config.toml
num_hidden_layers = 20
hidden_size = 256
num_attention_heads = 4
num_key_value_heads = 1
head_dim = 64
intermediate_size = 1024
vocab_size = 2048
hidden_act = "relu"
norm = "rmsnorm"
norm_place = "pre"
norm_eps = 1e-05
positions = "learned"
qk_norm = false
attn_scale = 0.125
bias = "none"
tie_word_embeddings = false
parallel_block = false
init = "normal"
init_std_qkv = 0.0427
init_std_o = 0.0
init_std_up = 0.0427
init_std_down = 0.0
optimizer = "adamw"
learning_rate = 0.00144
beta1 = 0.9
beta2 = 0.99
weight_decay = 0.094
lr_head = 0.00471
max_grad_norm = 1.0
warmup_steps = 403
schedule = "wsd"
decay_fraction = 0.759
decay_shape = "linear"
final_lr_fraction = 0.1
batch_tokens = 32768
max_seq_len = 1024
doc_mask = true
train_tokens = 312800000
max_steps = 9546
dataset = "wikipedia_en"
Each number is 128 + 24 x the weight over its row's rms, rounded and kept within 0 to 255. Layers, rows and columns count from 0. Numbers have three digits each. The size before them is the row's rms in percent of the matrix's.

# layer 4 attention query, 256x256, rms 0.055, rows 61-63,125-127,189-191,253-255, columns 128-191
103:137097133093142096135171133125151085129103116150132142155102071139147097101122185154179100131173117145125069082104132117131133127150169166120124127096156093121132141103080182112173090105152111
100:133108121158145146141128076153128101108123133092166142126147150120110140169132114133100133112111146149152167108166102153145132123100091123172126118105119110141115100126157141144152164199111154
091:103112153142107122092108137118117136127135162143129140103099155159169120160107089161111153124089109114160111142151100135149143151144144124104089120117120093145150088174154123121096126154138118
090:094166076127107137139128173086103068123115128147090131115132146111144117114132107135123161145138146102105162120121129086178092082122156147130081115094099156140136142123140103138106174109107109
106:135114153113173153182138084133133140158123121128153163115108085108144134143136129115148118078118175118153128155135134133147097169116108112166120133113163136106144124136098120126142111108146136
099:125089129107103090100108080166119095150130139153078121131107115186128164153109119066102139108176120118156130106155137112121116149127141106130101120125096108158121122147096122097118138149143121
092:131132118113093137138129140174129158153109090151097132116147094099128149120133145167165194116116144092102107127129152110166122121088139126147110146123079151126158127112096116112121143121117081
115:097128129137168146114149119145110118098118166098130142118112109143125138184135124087096140130089164117151154110108108109139130132100149101124160118097109109108134095139136093129090148129116123
099:093126131164153122143093088123138109139093169127179141122143127148156153086093162114147095128136123128140112117134085104127122124137154098095134114127162115169155150163113106102173103150173167
104:111131096094148122123136102174118121091098141182134094115128139153087127115153108131128177130143077143085135110111154127130116113151084134106113123120140096134150124108122146127122143121094115
114:155137186095103136126124077122165122136123166118163167153091106072142144124139099096123095107160146110131167154085103138129112170094082102162112108109109148121126115112126102092132144133157138
109:122117153149140111162132103100105157152135140103137165145105145143138116143100154156118125088126101128191091119161122126137149124105148144103092163118146107161152109161154138120175101171127121
# layer 4 attention key, 64x256, rms 0.0529, rows 61-63, columns 128-191
088:105138119146111116126102105114106113140157146103148126133141153120152140146141115109107077128105107132160128139127113141098154129129135124143153136120144107127116138131125127141116133137120134
116:127106109136116139113138129140122136107130111127098105106112119129129151142125083133139116160113114126118117118136147140125131134141108145125121134158143142126133132108153123121131146154117110
106:108133144095155125110112137115137129120157128128106113121140148114154110135164109143117144126124068116121126109121131128124112112137147138137146127130118124171127146137135129165129138135122119
# layer 4 attention value, 64x256, rms 0.058, rows 0-39, columns 128-191
096:165097148100134079146102072150171150117127147146161113188104138124111084159110144107125062159160141165143139120131119173105095133151111134142104073103119129126119126115130107144146135171135147
109:121126117134142134138156124099084122168104119143171135125101104127100137137155131138108122123104159082130155097117146175163129133126159175115133141129103127132086084078106153149103138113116122
092:139113122147142131092109112155119119112090131147122114166171108083106102113135122139111137128189113116135127126145150147097161115205131154128107110124147132102175100104162110147110123135142115
091:099127112108183161130144142116096093128124145150149192156095119185115158157136139149131135118128128104129076094133170146109139122153156139099119140165083109134120091125122158142121147088131160
087:127102121092172162129120137130067163121143147155144082124109135195169119172166140094132126144119107175172068130153140128118112129163168099107152132093111133149127130120128159147118139106139148
104:118157131130142112135105112125124166118091166072140128149131141101142157146154144088155144112084118124104140174142176133142163114066094146097178131109136137128165159123111104117129128161124139
096:096113153163110125099126069153108139120140122154134085152115138115141125126105122132157114121217126148113162153118144083136084131093136137100153156129192142119159140135135111121141098130128105
093:145134124136134130104130133167125180144184115135084087141136094111093118113136135091130110118132113129138115158161137122124166136165114128154185106090104104144130161127122135144143093139151162
093:152141130116102110138150112123148149135129120124120111130160164070118128104136105181134121138127102137098128156113111103108159107116049143136151082130119152128161157149110107112126128159103126
112:150132121101131108163159112126083081131111101111097133111144135063142119164098115100103136150143146139135147124082135117107168137167115145127146150142133103122141127116146154130139104143161124
097:177114108114147092168119125111127135130184148141137093120127107120138088098126151114142124107099134115146126123143146147129126100125135135175169125118084139115123169128121189156140142159118168
106:179148158115113143145155104143095145082113155108101116159170151161196116125075162110133101124146170113145151154113143141154153133110091139123114114184121115126139161155133140124113134154106098
099:128176135137084150124101115141128095133105102125134139119102132150136143180098155106124096176128139115132137081122154131109153128135089174136126134132148114127153110142132105128156130123112096
103:124113147116090136171112107149138156121143140125147097137096130122106139124146066085110108102123111134157165150126191166091101115088093147077168131116156125126104148129098128115116131152149161
102:089122137118139178120151144156080161095103122103130186181138099142163153155105130083143136146128115097162127147132169126133112137083112116112148174151144124143148118124143125133092113171089116
094:151096063152189127173108187124105118152117143120139120160140142102139144113153129124119126117140154117100120138136174156151087109141159160148153159155143140114122146095121167135101107106146122
110:130134142148118101111148129129110091131170136172103144133134130114119132158137128117135151127145101119143073174150066094123117133148151113145175133116130147117146131135154160106098150144120161
102:152105137118110128113136092132164143158162148173077124188125115126087103084065110088118110114141141169056146131108126133133132133143168167114135149144156110132127131156101121068126136076111148
107:111143101132142101153113118138140128111148139168090101129101129117143099143131108062113134158133117111139097155147111136094139119170163104142155125096114128125124139143145134122110139127161124
092:124062147158171156097164124127143093119087095152121148172112116095132180116127106105142169165165121101179123119128114083140094134113155102134153101161082143142141151111153103167102101134115103
096:164084125080151126176115058125108119124155133143122082110116146071103090118135147082124119124179100108119148136112092130116102133136158119134102143097102122121139142109109147092170158107176115
086:089104131109126154112131138140131181113093122157128106137111099151107123163113119128140158113098140132147134094141176155098126155207104103077098103115085120113084089098100132157125133118150162
108:130120099124152114147125142127082109119113161107164178107109114148113125132151144086120137144096135142120106111103162147162180122128157190099163176142133086120138134121112163149135126140142150
089:100142131099198155175131125147057138117092142079104178134145138102132165150082145105141176164103106146165135163146166096140127116070136138087180148108084108126115137118142104137111152157132107
104:132170164141143162096135113136127075119121118120085127065104127141136166144157120104127156122149143059164117124164100103146148161139156106143132102120152110130099072137160134123099141123115098
104:140142115173145126138120100122169180101139137130135131152075144150169131133112114088155112147149125150124127159153130125075132122126131099132181087104119155120149116129124095091138118133121120
118:166147120144176142163141168162124175129193165111146101129157149173135097147123158092157106124145113122110103136117113127100139127121097163136184159149145122127176125142114113126090103111105147
105:143146120145142116128108152132084092168076115138109113157111112062147141109151167125115114146097135165148125163147177112185107109177130141153133102143104137125089159136100140140115128133110120
102:184146126121121114166116127129163120162124136122147136145120134125119150102141161115122124080089116165129101127143119124131124111129132123124093062112079134115071141139126134143137119120144129
095:106130089135126100137099134111158103149146129093155133137123135118084147138106135116115114085055122140135123152109155162134153117083133138158128089134115121124089118093135118154116117121125151
100:104124140112117163138115155154110092154067151118154114136157122123128163135120119155136115124125135151127144136118178125182099139129130104115076147151166129123100139123139079136107132102098090
106:188186125105110109164130130112135116125126106103136115107114125128119102106189137113110106054117120106103151138140152151126118142094110161114091131117129142125138112128109146113145153135150131
105:137112106145142089157109124141147154148118131135126057152168099092132064124106156129140096100143111134139147149131155164174119094123119132159090072104096147117101182104119115137127142143131118
086:137129119168111163126104137112123106135145117144129083100114168110126158181160148129123107128131139089162148109133141101156057159137145093198107108102113139116159142142122167140105107133113119
105:113141130102128121114134068131108090117060085086113137153067130125184157126144142097132129130126133130133152150126124135113142133110120117084165127126147139121150142110129088139124147127134094
098:126112110138132144124158152118109112102111163162167169175109115180177147128150151175112150145086143110161107092133144180176150136123123165127134160137146099113169086145131134113127122132071132
087:107127115116152121127112147147163122152104157125157111128138114153069164126111109108137133119092141091110119122124095148124094148097122121106113137122161098113091077101146107170099118110108128
081:145120123142163162161083159123166125128069112132164105190174140107121124114099156172107089106155166130164086130160130143118120087176121126134141130131110139153085118105136106152122140133148061
100:119121134107086081116075074104123123120110069130084110165155131087095169119130137175140121112150132120085143140130109130135114111102094088148120091094152119128174118176130133124094125114152106
100:101126069141118166123127125097114150150107099136143105134090123159144120114153122136082145104115145135135130113152164138155132130122175090167111119114107135126092151126124143143118152115122126
# layer 4 attention output (transposed), 256x256, rms 0.0485, rows 0-39,64-103,128-167,192-230, columns 128-191
099:147186130152119174143104130107122126139107146100154105156146130177135128122148129153157194099101104097109110154154137111139159124069099132137106176152125123099161122110105110123183120066115121
113:123078127106109092137133114181154124097124105112139131130107130093140120134091122096131084165150156136124110143107100147129099133147164071128144118126145123115130114155174120117089142167131152
096:132151153103100106108124154144166147191138118164122134142138149096108136083127120170148150160154134109125112109137148101101132075129106156119110134128123088124096130105106186118100140141107136
102:142075143150143111120100096105162112130118111110143121095134138082161144155084137116121141131121120148149152140139115137127105134129122105171129110092125096129148098149150115148141123159120141
100:136175137171093139111107117113156090097119146111151163134153137108156150127074127132118190115103125137107176146165117115121131106088087148134110112136090092148129088151124116117181126125112155
108:128111112159158120169117134109113107121160135123124093140158124195136138119095125136080130110141077126140115123097140161131159127158166101136134112135121140138102121169176128148154128086139060
105:110150154074122160135152174146126155173119104157106171121148131155100137099169104169120108152131109095112123111125163130108132089153136162094119122139138132116115157099100119119107131117125145
097:133189138100135122138139145056109082132132176110092116128148118188115149118118116139105134091145109114151142107069129090147099143148177117134147147167144150117105132116136119138102155111109089
104:119155133128129142148150114141120142161136143121131075159119131195089127116159128125147154118107080109140093120105151147146136164106152132128113186134146153144114154107134123163149113070117136
107:143126130144121107134127126115108146181104114134108102131113132188092150128132136134121125101139150138151142117130140086144108123138133102119124118117136131119138150129127124137135143129110061
099:133162143142137140154127104108127121117106172088150098143126121183148133137115127116106172075124109122136118173138113154138159162112144106135141158147134126154118109155161084112165157067123104
104:150050114160143091130129147080116131121096097136138104097093114139077140153182136131123101110104098168169111099111102167168118149139093106159125154103148145130123117100179126136148105128111111
100:121119151114134100125136125143111165124148099152105133151126117134098169122126144129168134122164135127116098089114133100131098114141184080118123117119154146104156164105099139118107129176106093
111:115149135145137139157110122108120102104121143097155121140150131168163118120095135151114180125128102135128095143106119144138151112120154108141102131115103113115141088155207083132156142086134117
093:148065124153125074117109122114132102117126099165089152097098105147079165149109136149093113133132101149123147079082113138134128102182167128133142049085104105141129119132139149144131103160118128
111:136132145153110135136102099135148102124141160101148145123125143151157118155099113119106172140099098148164131152152113149107147148117104113149114137104105114172121100158161120121172153121135158
104:108155108129108159127153116081165114099111146130109115129130121125122102147131131127131060140110138110104167143110130133140123099109112171113143104141108107124130115119125136163123097119146140
098:113140140122162116130120152110142143167121171133121157080155130102156097142172102149069123117104110089166132125135102147119147109152072150132124126115106126146108101091143151152073082174166146
103:141204173147147136131124109051110131174097175121119112158129101174109142102123131143114157087117130115142171140127141127147150130109123141132116142144103112157128122155121118134188144107109119
091:101154139099073144096119124169121164140122126135114147121121140126126116150125130154172072169131143124131162096133155113104126136130102169122114148105132093127162123105039129126129118136104186
095:129159172133129110153131134102137132150097152111142098159107130169101155135150115146099123091127155140160149125110137131153133141096099124113132138116142117139141098111150076141160135131097115
088:159106109129148106126130102131124086135137086123115154124105112109151145097110145131119129122172140114114114139109106110156138110133187132149121164132145109090116134157137085133093138134098123
118:133080148163135109143109099120139113124110128105141099133131131150147163158080126100088132103139095139154150130130117156144110147129135070129130090106116111148138081169183109149141131142123081
092:148071126182103115141122119112160090099120106129143098146096129160123138134103143128089116104166126158139166101101105155128128109140140119117134090096133129121142097171186101161141144149100135
109:123085127106151082121140116090135142131127108166127143157105108090085111120127132125127046132129149150100161096111100133118129127123121132136142131134133139117148144145087130115099115157091157
106:155178125135109154121106130093092122159142178118112124124151102132125147088116153164164206110111123077113121128135168089140154110126143180122119139189119140108122134106093149150172125093135119
114:126173135111103150148122118071101122122110164116088076141156122118097184132151132141114135123126151123161138119126136119164105155140104101114153095148128121100088115135153150122158144131155064
105:119131153125131125155138108111146125084152137093142120153137122189126139141132090125116118108097081145160126127086129150108149154124165100138129167114128135169152117137170100125161139103116148
103:126119140163160148156128126093135104087151161095151106131152145136144092159125114106102136113117109130143164165152086143111131157096082144162114188126120123139132102129157107129144146105136164
103:123112147170167143138132118126126107099147172087149100139136143119155123148113125083123141108140115140148125135153082144127130191113106105140128171108113130137136089147142105146125154134105152
105:109125161164146104135122131150121117081166114131163146127132141114130147121154091130090118121123103160137099082121102174107138134135119124137120121071104129162142107144133127130128124146122178
105:114103127120151168147142130125137143139128101112139102181143132148113101123099155147149124163123106123120096172144132146132147117100149105136116134150146127093163155141151102121147138098142104
107:131160150118092164153124134153137124101119158072162109164144179159138118120130113141135187111114126126128099153145135110108131142095094125106121168141139113124138111090149101112164157099138145
089:107201180113148111138153114096118132082162132094135139150130110158128145135128106105167093101132134147105125130136092125115120149106145123120145143133140142164129150134095069086154153112121171
112:120116149139141164119142169177114176163125106148107146144139121172110132107112157157161132142142079116093104142141186109108144107138134134144086130115146107115154168129107116124171136114111095
104:111112109145108131096121105149160143136142123103145150094146137090119128158095139113135134161123094110108138127162132148120098124147116091119137095118125125142123099124157156155128086146155153
106:099136104161135143134114116133130096113138135101114143120165152135165117147126119115079097134123110142133169126131118145125157133151124114146130123102097106141106108167125146143122135136143125
085:146177168122117153117129130125104109157132143106152106134100152134103123129149106120160214135110129148136137135155145100118115166076097129144103163116137100147137138108117142126169156083081180
114:104154135101161140122144160130144166166130117147115143129132133156135079116149131147146103152129104089125098133135175121116149111128126158142118154144138136139127180081101124109143116105133128
095:145090167124142099116140125134131106115151143096160149132112114067144112113103112108144170118127120140116108132136111142131099159120142131138123133135131113143146112121144113113106165165115193
105:125168127129102173118102150129138102140119133092151122130171104158134130154120107162151192080113126110097132133164131104145174133061136153114098179147113129094151099097116127145164129058121128
118:121082132095102120137138109179167143122131115139102142140105135113121149123082145119129085187146164156118085135117087122111085135152144077135141107113163132105151152161160125130088136183118135
095:157134096124133088125131154117140130145122112135130147088093141121142097134153118088148103128108101115152094121120154115147106105110117131116139156108136104118089151114121187123126124150107142
086:134094174135147121128114109129188134120135124143102118118150147068132145133091145151144107134164148104120148135133088133149091147155110125157141056099137116102159121141128089136109140172102132
089:138176162176120127125118113114181121100121148100105119136167154134143154105101130171126143112138155100095207134150129108142133123092103167130133098122108094129128084125117112132161144115099141
106:119102125162127129157101124101109114142177132152132109125143120188111139106095113142105143144165105134122114106148121153084147144146161084163102109145140133173140135162142128116167148098138066
097:134162131111166112140143185126130166172109114129128136103136126143134108121155133144095140103077116098133089116105145145090166082144114180129129159146101139154082124112108129136136134131162160
095:140132133095117111146121154109115111157119133133118135124148109181148120138132113128131148098131130152134158125135115131104123100147147109126107150168112114122140122100167156113143167139136086
096:102113139133135168132133131147095125175134122135150101149143114170098127109125112118128202105091098108137089108166157147109162141098158121131085192155105141156130136142153122161153119086128114
103:152120129124105089132135141122119135195125109147122104137103098189112123158134115117134098078100125143162111127119134120146088110117129114107123104138146147100106117129124123121139144140104110
102:085134178114097155124136114151143134166109153113110108153173123175137162138090128163125160095135122120106157135187119111126142168094154121123114118160128141159161119133114103125179155055097086
097:118057122172138100142120133087146125139101107162128117107100108133070115126181118139097159129100115157131096114118103121106123141143111098179104113085130135134123114145157116169110118118123129
098:146119150118153110106136147129138167145157072188098131141116086113093152082130134122135186120098115156122052105121115134135099078159140084115147123114169153102116167148163121118120133168154150
100:100135150144120146123106117127159122124142147111136112145163133173172173124089126197156186151157124158099105141132074111115150140103146093144066122111126107132198108176151122112159151081137087
110:151072126167126089147116131091159147145134116162086142104100117124081112099138150144103148156105105133130115111092126141099142097171130136173108087097124096162133144155123137124121133150130126
087:101108176145107183126121123141187141137134159134091151123135144157113154128080140161121157174147137105134147132162101113106136151127113112147108103132132109177152144131119126132191170114124123
110:135133102136122109160117099107136095124085139080136105149119132131126106135120128129115055113110148100131203134120167147133129110079112171139107105128097109137122101102126139160116102127138114
104:113142123112175138133118152112112138132089152108142158061149140154165133173190116118087112107147143088186118126143131156142128122158076115111132140113102139153120125064121146148135125168174132
115:140180192133132144110143157103137129191104150110124107156160084177124150123115131146136137081111130101124175126132166124148151117076133180125114116174122135157154117122095099128198149113104131
094:122125128107102155108126155155124167153122108115148154126114153130118100135118141125161056129100125100122121114102114153094147118152118158127119122108139096125147110115106146118106137147147163
096:127171184112137099133144157117172125193105143109156113136140113198112133131129116144104132091091170120137132135109132146114126126104106136115135139127128146123132071126160095161160150138090148
101:173077070126124089130118115136156102117173098115135143109139120117160118124120121131136111116127128164085111145113081105167121102129166133133112146141128126074136151154169124128097116140120122
102:116105180147133120131119105125168141158129139140110092148135136168128181132084123143122112142162121114135128118159103148129082156148115056140132050117153134146161121178145123123142156147100089
098:149068116178113072134122106120181108135150119146144059126089118156091137115109145164082104125139131137114145099125087152108127137132143114162109054125152154129159097182151122130132134128099127
103:149083101142126094129145138097131133119130109153141147164098096102111111115123144110095061156124123175115158120092155140116127102126129160141143117132137137109154167137088093129106111162120173
102:141162131121103166112118116106086115154111149111122125099163115097148124145150138133169190073109137090150140135128164130157159095120145180123098159177129108119115103118121131131153134093114122
114:128183142129099117148131110084085124117074140140083125145114134118136137111156132133124161121136156116169159140152145143147099126141115093127128110135118117118083085126154137139164164143142091
105:096111168121116160129135145140182154149156133139117138137132113182081158109100117147122142150115128115110123109114099145084141137134150112138122123130134149166156151114156107126174163118158122
101:115103137147122149136127143131140089102142154122153114132158129134118126154101121124114128117182136101095180136153091120122134160118109154149145148148130125125145119082111108116152131085131140
093:105133164152155186104121123157126136126153163122146121137160135118137162130119128134129112135175149119103141127158072127118125198132138106116143118118129143125185112160097103109115143102097145
100:127142160184157125116126143126139139078183122141148131101114137118116149095162118137104105154143118110117083086118077146098136159118138107138131091082143140149137149152114126117113131125152171
105:100093125127121179123126137123159117155137121127125134188155112155090120128067147134149162172146116158107095156127120104110138135101148119131111152157149127116166164133134095150135115106131100
108:094149157103094184119123137150142124133134141099138135128138154169102134134112122150153185136127158100104097134155100094113121158105116104096140178149137126120138109103134154114175160072129117
089:118174187128135134124143148139162146134151135134101168153134111147122156081113122135140113124106148132068173118114083124103150115118157151116151104121114128150123137107127085113141141105156159
102:116103139144131159110133197153131162189139114172114136138129094162083104140087141126161181140108074110106077128113143111098137100138135145153094163152151124150151167148104102123164122121128128
103:105118149122108150118106081143166156129124134119117131106118139090110141139112117096149129175167107091112125123152144147118083137148106082129146083099144116128111134123149152131103090155136121
092:121162106161095155140109110133130128116143134134104148129141151139152139123122139134099091141166124121110163126120114130128164148149116115127137094112112097139123129149106146099151153139146107
088:127157179130122164114145139156152122154133133114133112118121128124099123138134121112157179139109136085101144127143142076132116151063108153113123146139139109118110138120102122139142148071054164
106:112147133089140153133135178148114130163125121126134165110128115146114096144122130101137145121119086090130120135113167131119146115129112149117126179160121121137106161056103127128159115105150126
101:134107186101139164103138151170162126132149155121141163129141114079129122130110152113165146157147146121101116129114092116113106162136136155128152130152136115119178136111098109121104124141112176
087:136151117150098114146112114103121093114102137097143131153143125185118116148125122138141200097120113106115101135157103100155158118072134148134104168173114109085138091118123147151150114108103140
102:137121137104115119137120114182161118138132110130116132131112113084148137113077143078138080166124141164128107164120085127122093144141141072144152099122139135129160135159180121133100142149127155
090:140184143114129140100096163136155162166122129161116130101118125122116118116124128137138123135117123134139114104127142103113119112104113126131115177141145105116117170115093161105125135127116139
098:135116171134146134123110092114180138149121119119119130111144123070148160149101122136152125133109118126132157159159115132146098139145097126158141065101123115129162116139154102132146150150111138
090:102171164157104115115116107128169111103120174076115153149154132142133156144116121141144162133125139110113196148155125111143108124083094161119139108139123089137143090146122105144163139152099153
104:118088093168105133154115123110111110148177131126125107128138136211126131117113123137098120162164089118126103110102154139108131122153183086144139106129144135147118144173149125136166128084141077
089:102150147097158121124153190145144153137118096132105131101137134167127136101157126174094133121117110101111110085079145141094159086142141169118101158131145127134099128113105139109092113132144145
096:138137122096114123133125158074126100146122142135106124118142117196150114113127130136102140102150129132130129100087136111126105115138162109125137131167140121106102143119145137124128161134136078
096:135094111145122129154142103124100113143139118150147094149132128178104102099127124099111155091114099097114076103102137153117165145130185133128102182147133126140069123133142154150129091093141107
101:153118117141106128125137151105134160185132095157134110133111113174102125142119120154120105083111163119128136121112136107137113128119135116108115114127124150104134134119105131104141149131120088
097:096110135139084105148140092095129107124091157084134100151132140173166136140110119115123168089148130107133138147152105134151152147122160132114164111149117113150112110155136101139152159107095110
098:139057116173150105154115118072122126139108120144140127098097118136068115148193120102133155111100096144160086106111080134155117141137109109159110134100106149119100112098171128162144108128131132
089:154141162128150133123107146132123176144146081190115129128112089101093162092123139118133150099111111142112067098116107119135108092142169082148095102119140152124141157116138140096118113157160125
101:112106130142102144152115131100107097121131155099126119144152125176171138136091133151141168147156110143138091139103115108155130114122186101137122114108123104112167108175184109145154157084124106
086:155087115155130098118104142113156131139133114165079135107104111155073136125160136131098120152109100129120121112080128131120118101158142121161128069093119099138150154134140132143165129134147128
100:099126141141105141130120089124161108124118177091114147135134138164151136155112129098140159150117111122157136148151105137133136157132122122125142106124126106162130113146156122148169167139114145
102:134129106115111128127137128119146090115088129113111106169131152123132110130131123133103065136122143125116180136102149138129117107095114168139116134129131100136122098128130134171123104123130120
097:105140119099181144131135155098147135146094179094125146078151153154162098192184129130100126104132121112179122103116143152149110107137083141118138135114123146143109131080122151169116119163145134
099:130165166136122124112150133067140129152090153088133115173138099195122145142129118159130152089130149107136169119105149130158149130096133173121125136160129106142143104142095113133174152137095128
085:122141118099103162100105159154115171135121133132102149129136130149115113135110142122147029143099127121112134120105144136083143138155127140116105144092144091134136107123104136128114143142133154
099:116148153137122092139136153085149131151096160097154119163121134176129123153127101135108130078105174120133135133088128145141124131102119137106143145126136131136124082126168098145136148155090123
086:178108093148141124124107122148145090142144080133130158115133110131138135100116138126101118137138129158123112164112102075161122117103167101152125150137130127094156152162163096127104133117109124
099:109101161157114142131123099105154129148119136114133113149121124149154158154081111110104121135129104112153151131139131157141094148138137075118151065110128126163158109179172106138157167143109090
088:148065106170095126116122132132168105147148116135150081152096114173093156132137134143072105148158134142122147108082122137129111128120152114123125083099163148126176123171169111131155144123109135
101:139116134128168084109132131114160143129118113157159156152119088097082128126141141117111079135115134164113141106110122141119132114107095145146130134149119141118186152119086109113123114138114179
101:148133124120113162098122130108092130151123141125118102092145108125119137128132139210159188098124147096098135108120154118155151095125140149129112114169150114097121144117087143110177131081122096
111:099169153106084133126135112081102114124099145128093114131126138118112150113142125180118175137133160120144168101135154128146093144129118079120144086144124139100072121141125118129172151140154072
101:114137140127116108147140114110150119111134138084112140140126129190135132133128109070124113117108090122162112127081111150117135142140146118144133156124142121172129118140171096162151150148127158
100:115094127156131107161142111111130087109138157086146110147151152140141111161117104098128137125150114117135158157157094125123122151124097160149143168134122116128121091113135104142126128128110172
096:117117153164166152126133101117119111122151164100144107136145143111150140144111114088135113122151129129139140130167070140130121172155116121122154117096116125145149097163127108127111152128100171
099:102148173175153114127116117145121144076161144104144144123112132132120152119165107087128099138124114124154092102106090166100124147121124118139123107075133132150141119147148120125113146140145191
102:133073109150128138157129120118135101136123093145136117165146117144107108124072145127135142174137100148116082166140113099120150117119165123145122147148124117102151129135129127146130089108122116
098:108135144114093125150120105130114106092119159075132123150129171166142103135111115106141166113129138115128106145151093098126131148115118115104149186142137104134102083111161143144155158126119138
092:114182183122133076154130123109114132100136144092117153154114128138153158107130105068155101099123141135134141137135075152123143131127131150132151116118118098180098114131142082139112146162109169
096:126082117171138144122133193153121165134127097178116126129119112185088115126102139139137134138128076103089096131117156101105148103152165141151085165129133110123157156145094124111153113121114108
097:126146137115108168114112091147147162152136122105116153109123134083117138147099131086152117170124095110116147143183136150111088141141092083141142103092139127150117108122161133162143098135145149
088:097164115154104162133117099144130110121155148108099156142142151154144141142139130122094079157136110127144160124124142124122134133134130111138142114103118112138136121164113138148145140149125130
082:129149172133123118127143102111122117146131136100147113134106135113108111134132101107170199105102155107115154125159108110133130153087084164117115140150135088139112119115136143120131162130080171
095:131124115102150116143134162128124131130116110152117132121129149142140088125125121110121125105131089102125101124121156125114147112137135174135109178153126106131085146057102137131125098135126119
105:150123167110153123123124123128129124126126159106143142118116114068155131130106140079177146117128141133119108145138083149133109162143096147129151121130121103137163119108137109111112159158113185
096:133189119124105164130085153155118129120121113104176134145138129133165103163151120167153163087135096120120132139177129124121129112102140139134093182145134097090165098109141157142161114079121146
095:125094137121115108121124112194171141138114125136107146140134108109137150078089134085118089163142180142131117124122073145122121129158134081114134104135137116126128143135148147127089159174124153
087:123077111130118140098150162153111145145113119133119104117105131126168161127127107112168128156124110094119117115173184138146148091128141120094149159117147095138122133108121144111139183135114105
093:147119158152172105127102096094136128144089117117105117122138140078123180144105135123121147101123132121152134133123088162142101154160110123151116109134130108125118089114128109133107131166109180
087:146170157167135124131088132097122126091116156091116128135156149162157163141133121159136168100124129130131158122156109098113120109108108142128133140127099109135107088129147111123161127135093141
098:127099099172100107140141132101106133131162115136099119144139127193135121124111105140112110143174095143112136109117159135112146115151168110116125104126165126149125153159113120138144093109134082
089:110103135082155188130155201141141161152104125167119118086129135170122108139104144160094116132116092117118093078100154105112127092124149140114146111116122154146116135108115119136154124120110126
108:137097127144132094158134161132135135142099146122080111158139130153165093119125101139122129090134124114083156158142129113132152080162155160104143078151128093104094130127144148144110133147147076
089:115130120138126163125151112172141136165147125152132098147145136166118097083134138102135158142124073110091108123131197140114153149106146128113102152127134167150150182133131115158153129087152107
109:137116119130115080132158110119111122230107110141104110137092117162111129148081117130110115093103132126125111147112112127145126112133113132111127084158151123090080104149118138113110137118130117
089:095165168125110106130094116121124131153114144124092134160152103160156100122120118129124140090144148139124157155189073124118139154118098129140106148155107120155136119123144171145148130065093111
112:132070128174139129158141126123142126124102103134135117099103113121094102143168175122119163113124089175170106110110141147144110141126109130147113128082134122131143117114151140146123083130117111
101:141124140124164138116144126158128154174144111164111122124137098106107164087102152109115176124101110150118044092115124136146127084157137098099140104151159157119129154173152122099111145178170135
102:104152142152114117110106145127133148104129126087109124167136131165212127133125114154160165122171123150110151134141111141130151108145132094112070123129125082127164124168135120130133120086137101
106:124048137175130133143155118128169158113123133145065086116091110142122120125150155126143139118123091131142114114084141127120137101146145149137167053092134116143138142139110137146102122174114101
084:119138137156131145119102124107146130116115144119098172141143113148153141118112133097123137141139127108158127121163089128126138133145105107138102147135126105176129127127132139134166161147119144
114:124138122129116136160116115104159112099097164126100107151123139142114102157146107148146062155108136082118185156124163109103117123087126160131136111136101143128139112121131147157131105111159116
106:135109082128162130136116150086131137135088158118131178078139150144134112157151131129080101116142129108144121093130149136166116112142090113094134110117115114149117107076132143132141103185168136
104:134193172110139139128120152073101117204113155124100121166129109186143134136129126133131132085117143116110155139143163112106134134107111177151104138186117131131140100137110102146173135104100137
108:123095119133108128106135163147136150141103138139126147120113124112134116118065119102145055144116129087116138146107118135113141111147141136121147099117124129134134106078096121122091149161147176
092:139150154119113108135130158065123105176100147117160176135119137191130120112095129127087150119093178125108145134106139119130123137117078124111129158114115135116098084100180114154152149127105149
098:144090118126124100133127126200144133126135092104088108146113129110158128105139110127148121105130134123089158154126098112154145088167201143104131140163131094077102135158142119148080133117110128
099:145115161168131078124122091083114142159105133105116126156141119173147160153085119110104143104135133134150131112141085159141127154162071078124132096133143111147125087164147141134120140159113129
099:124074111197118104130153106134155113115105109131094059138102097159092148159098156152083114111138115149147153104079113104138120143125140133122135066127166140135149129176134117152125097139091135
105:146103141129151094143134103108159101131135114134154135115076101113101148115148144103098063131120145144126131140107138134100128146109124142171116092143127165103132152147078089123101133147135157
103:131139109126096166106127117123092136171124150131094089124141134116129116134143132165174182097120125094087149145110170107133143093113133160117124109188116105093119114150128108119153117094099091
117:146136113125089126125131147105091146112110155116102100154151169147134096138137144166153179121145142110123141139132130125157107129134125114120156109147105130112113079129144111141144131126122074
097:120118146136138128143130150099169133129133136140102153148127112151128130101129110094115117118114108117161096132105132145098148113166143138119129149117155145175136144114158123156159142152173148
097:135158104155150109141132140074136083088128113102178131127142121126124133177128128128102110103136134127130147143150092118123107162124105177175117209120142125139139107097109121131165105101134169
096:140168146172177119101109119110108113149145135106165126120162137101130149141124117118091123101148156169144114113149053159133115176133084128152103167123111148153147109146117125109118124114106201
103:147134147185174116127115151110114130046174116136176143088135124118142150129152119122092119128132124159154069075135096157126118146122135095145109128073144146166142141128112119109126137146138191
114:112135137091092172116122126125155107169148115123137151193139129131095117109112157115145124162146120153114122146130138112093134133105144134136081162151157136104170160132128116145140107095147112
098:091165127127098160125107146119129123125138144096155149146159153139141089130123125132137160125137147109109100141166109114137122126129101121108129215128111120156146131087176174124170149101153118
089:132174180141155140154093155076154115113170144140140161108139125118154134082164104132116111093106151162117132132178072111081141100125126164149122125101079135176107136115144129116116141119137153
100:096104133130133150108164176158115155217124130173097118133109094145100119132069164113163134126120060119109095125102153122094141112135133150141120152157167122149148161129093094123164116125121130
094:131111147144088166127106084099164170127148130127128140112119119087137130156135098100163137167137096106169141123166169147122090112121104113111139138095135115152128101093146167132115091162130148
095:141162084155111115118107121135104133108162121113123154138147155141156141141134129106110080134168132132132140118110088148119133120142125127133125148118117091123117097131090154109137136154122153
083:134193149141155157135119115107114105151128116112169111119128114092145137141133143112141186112080137102119098134158136117129123150087077145149092191112128088142108143109114143117158157092079167
089:094139105086149158150140169141157130163118131152134150123126138111117097119119139121109103125114068083097120142112186129114152121136143160135123144148144122133108160060106127137169124117158113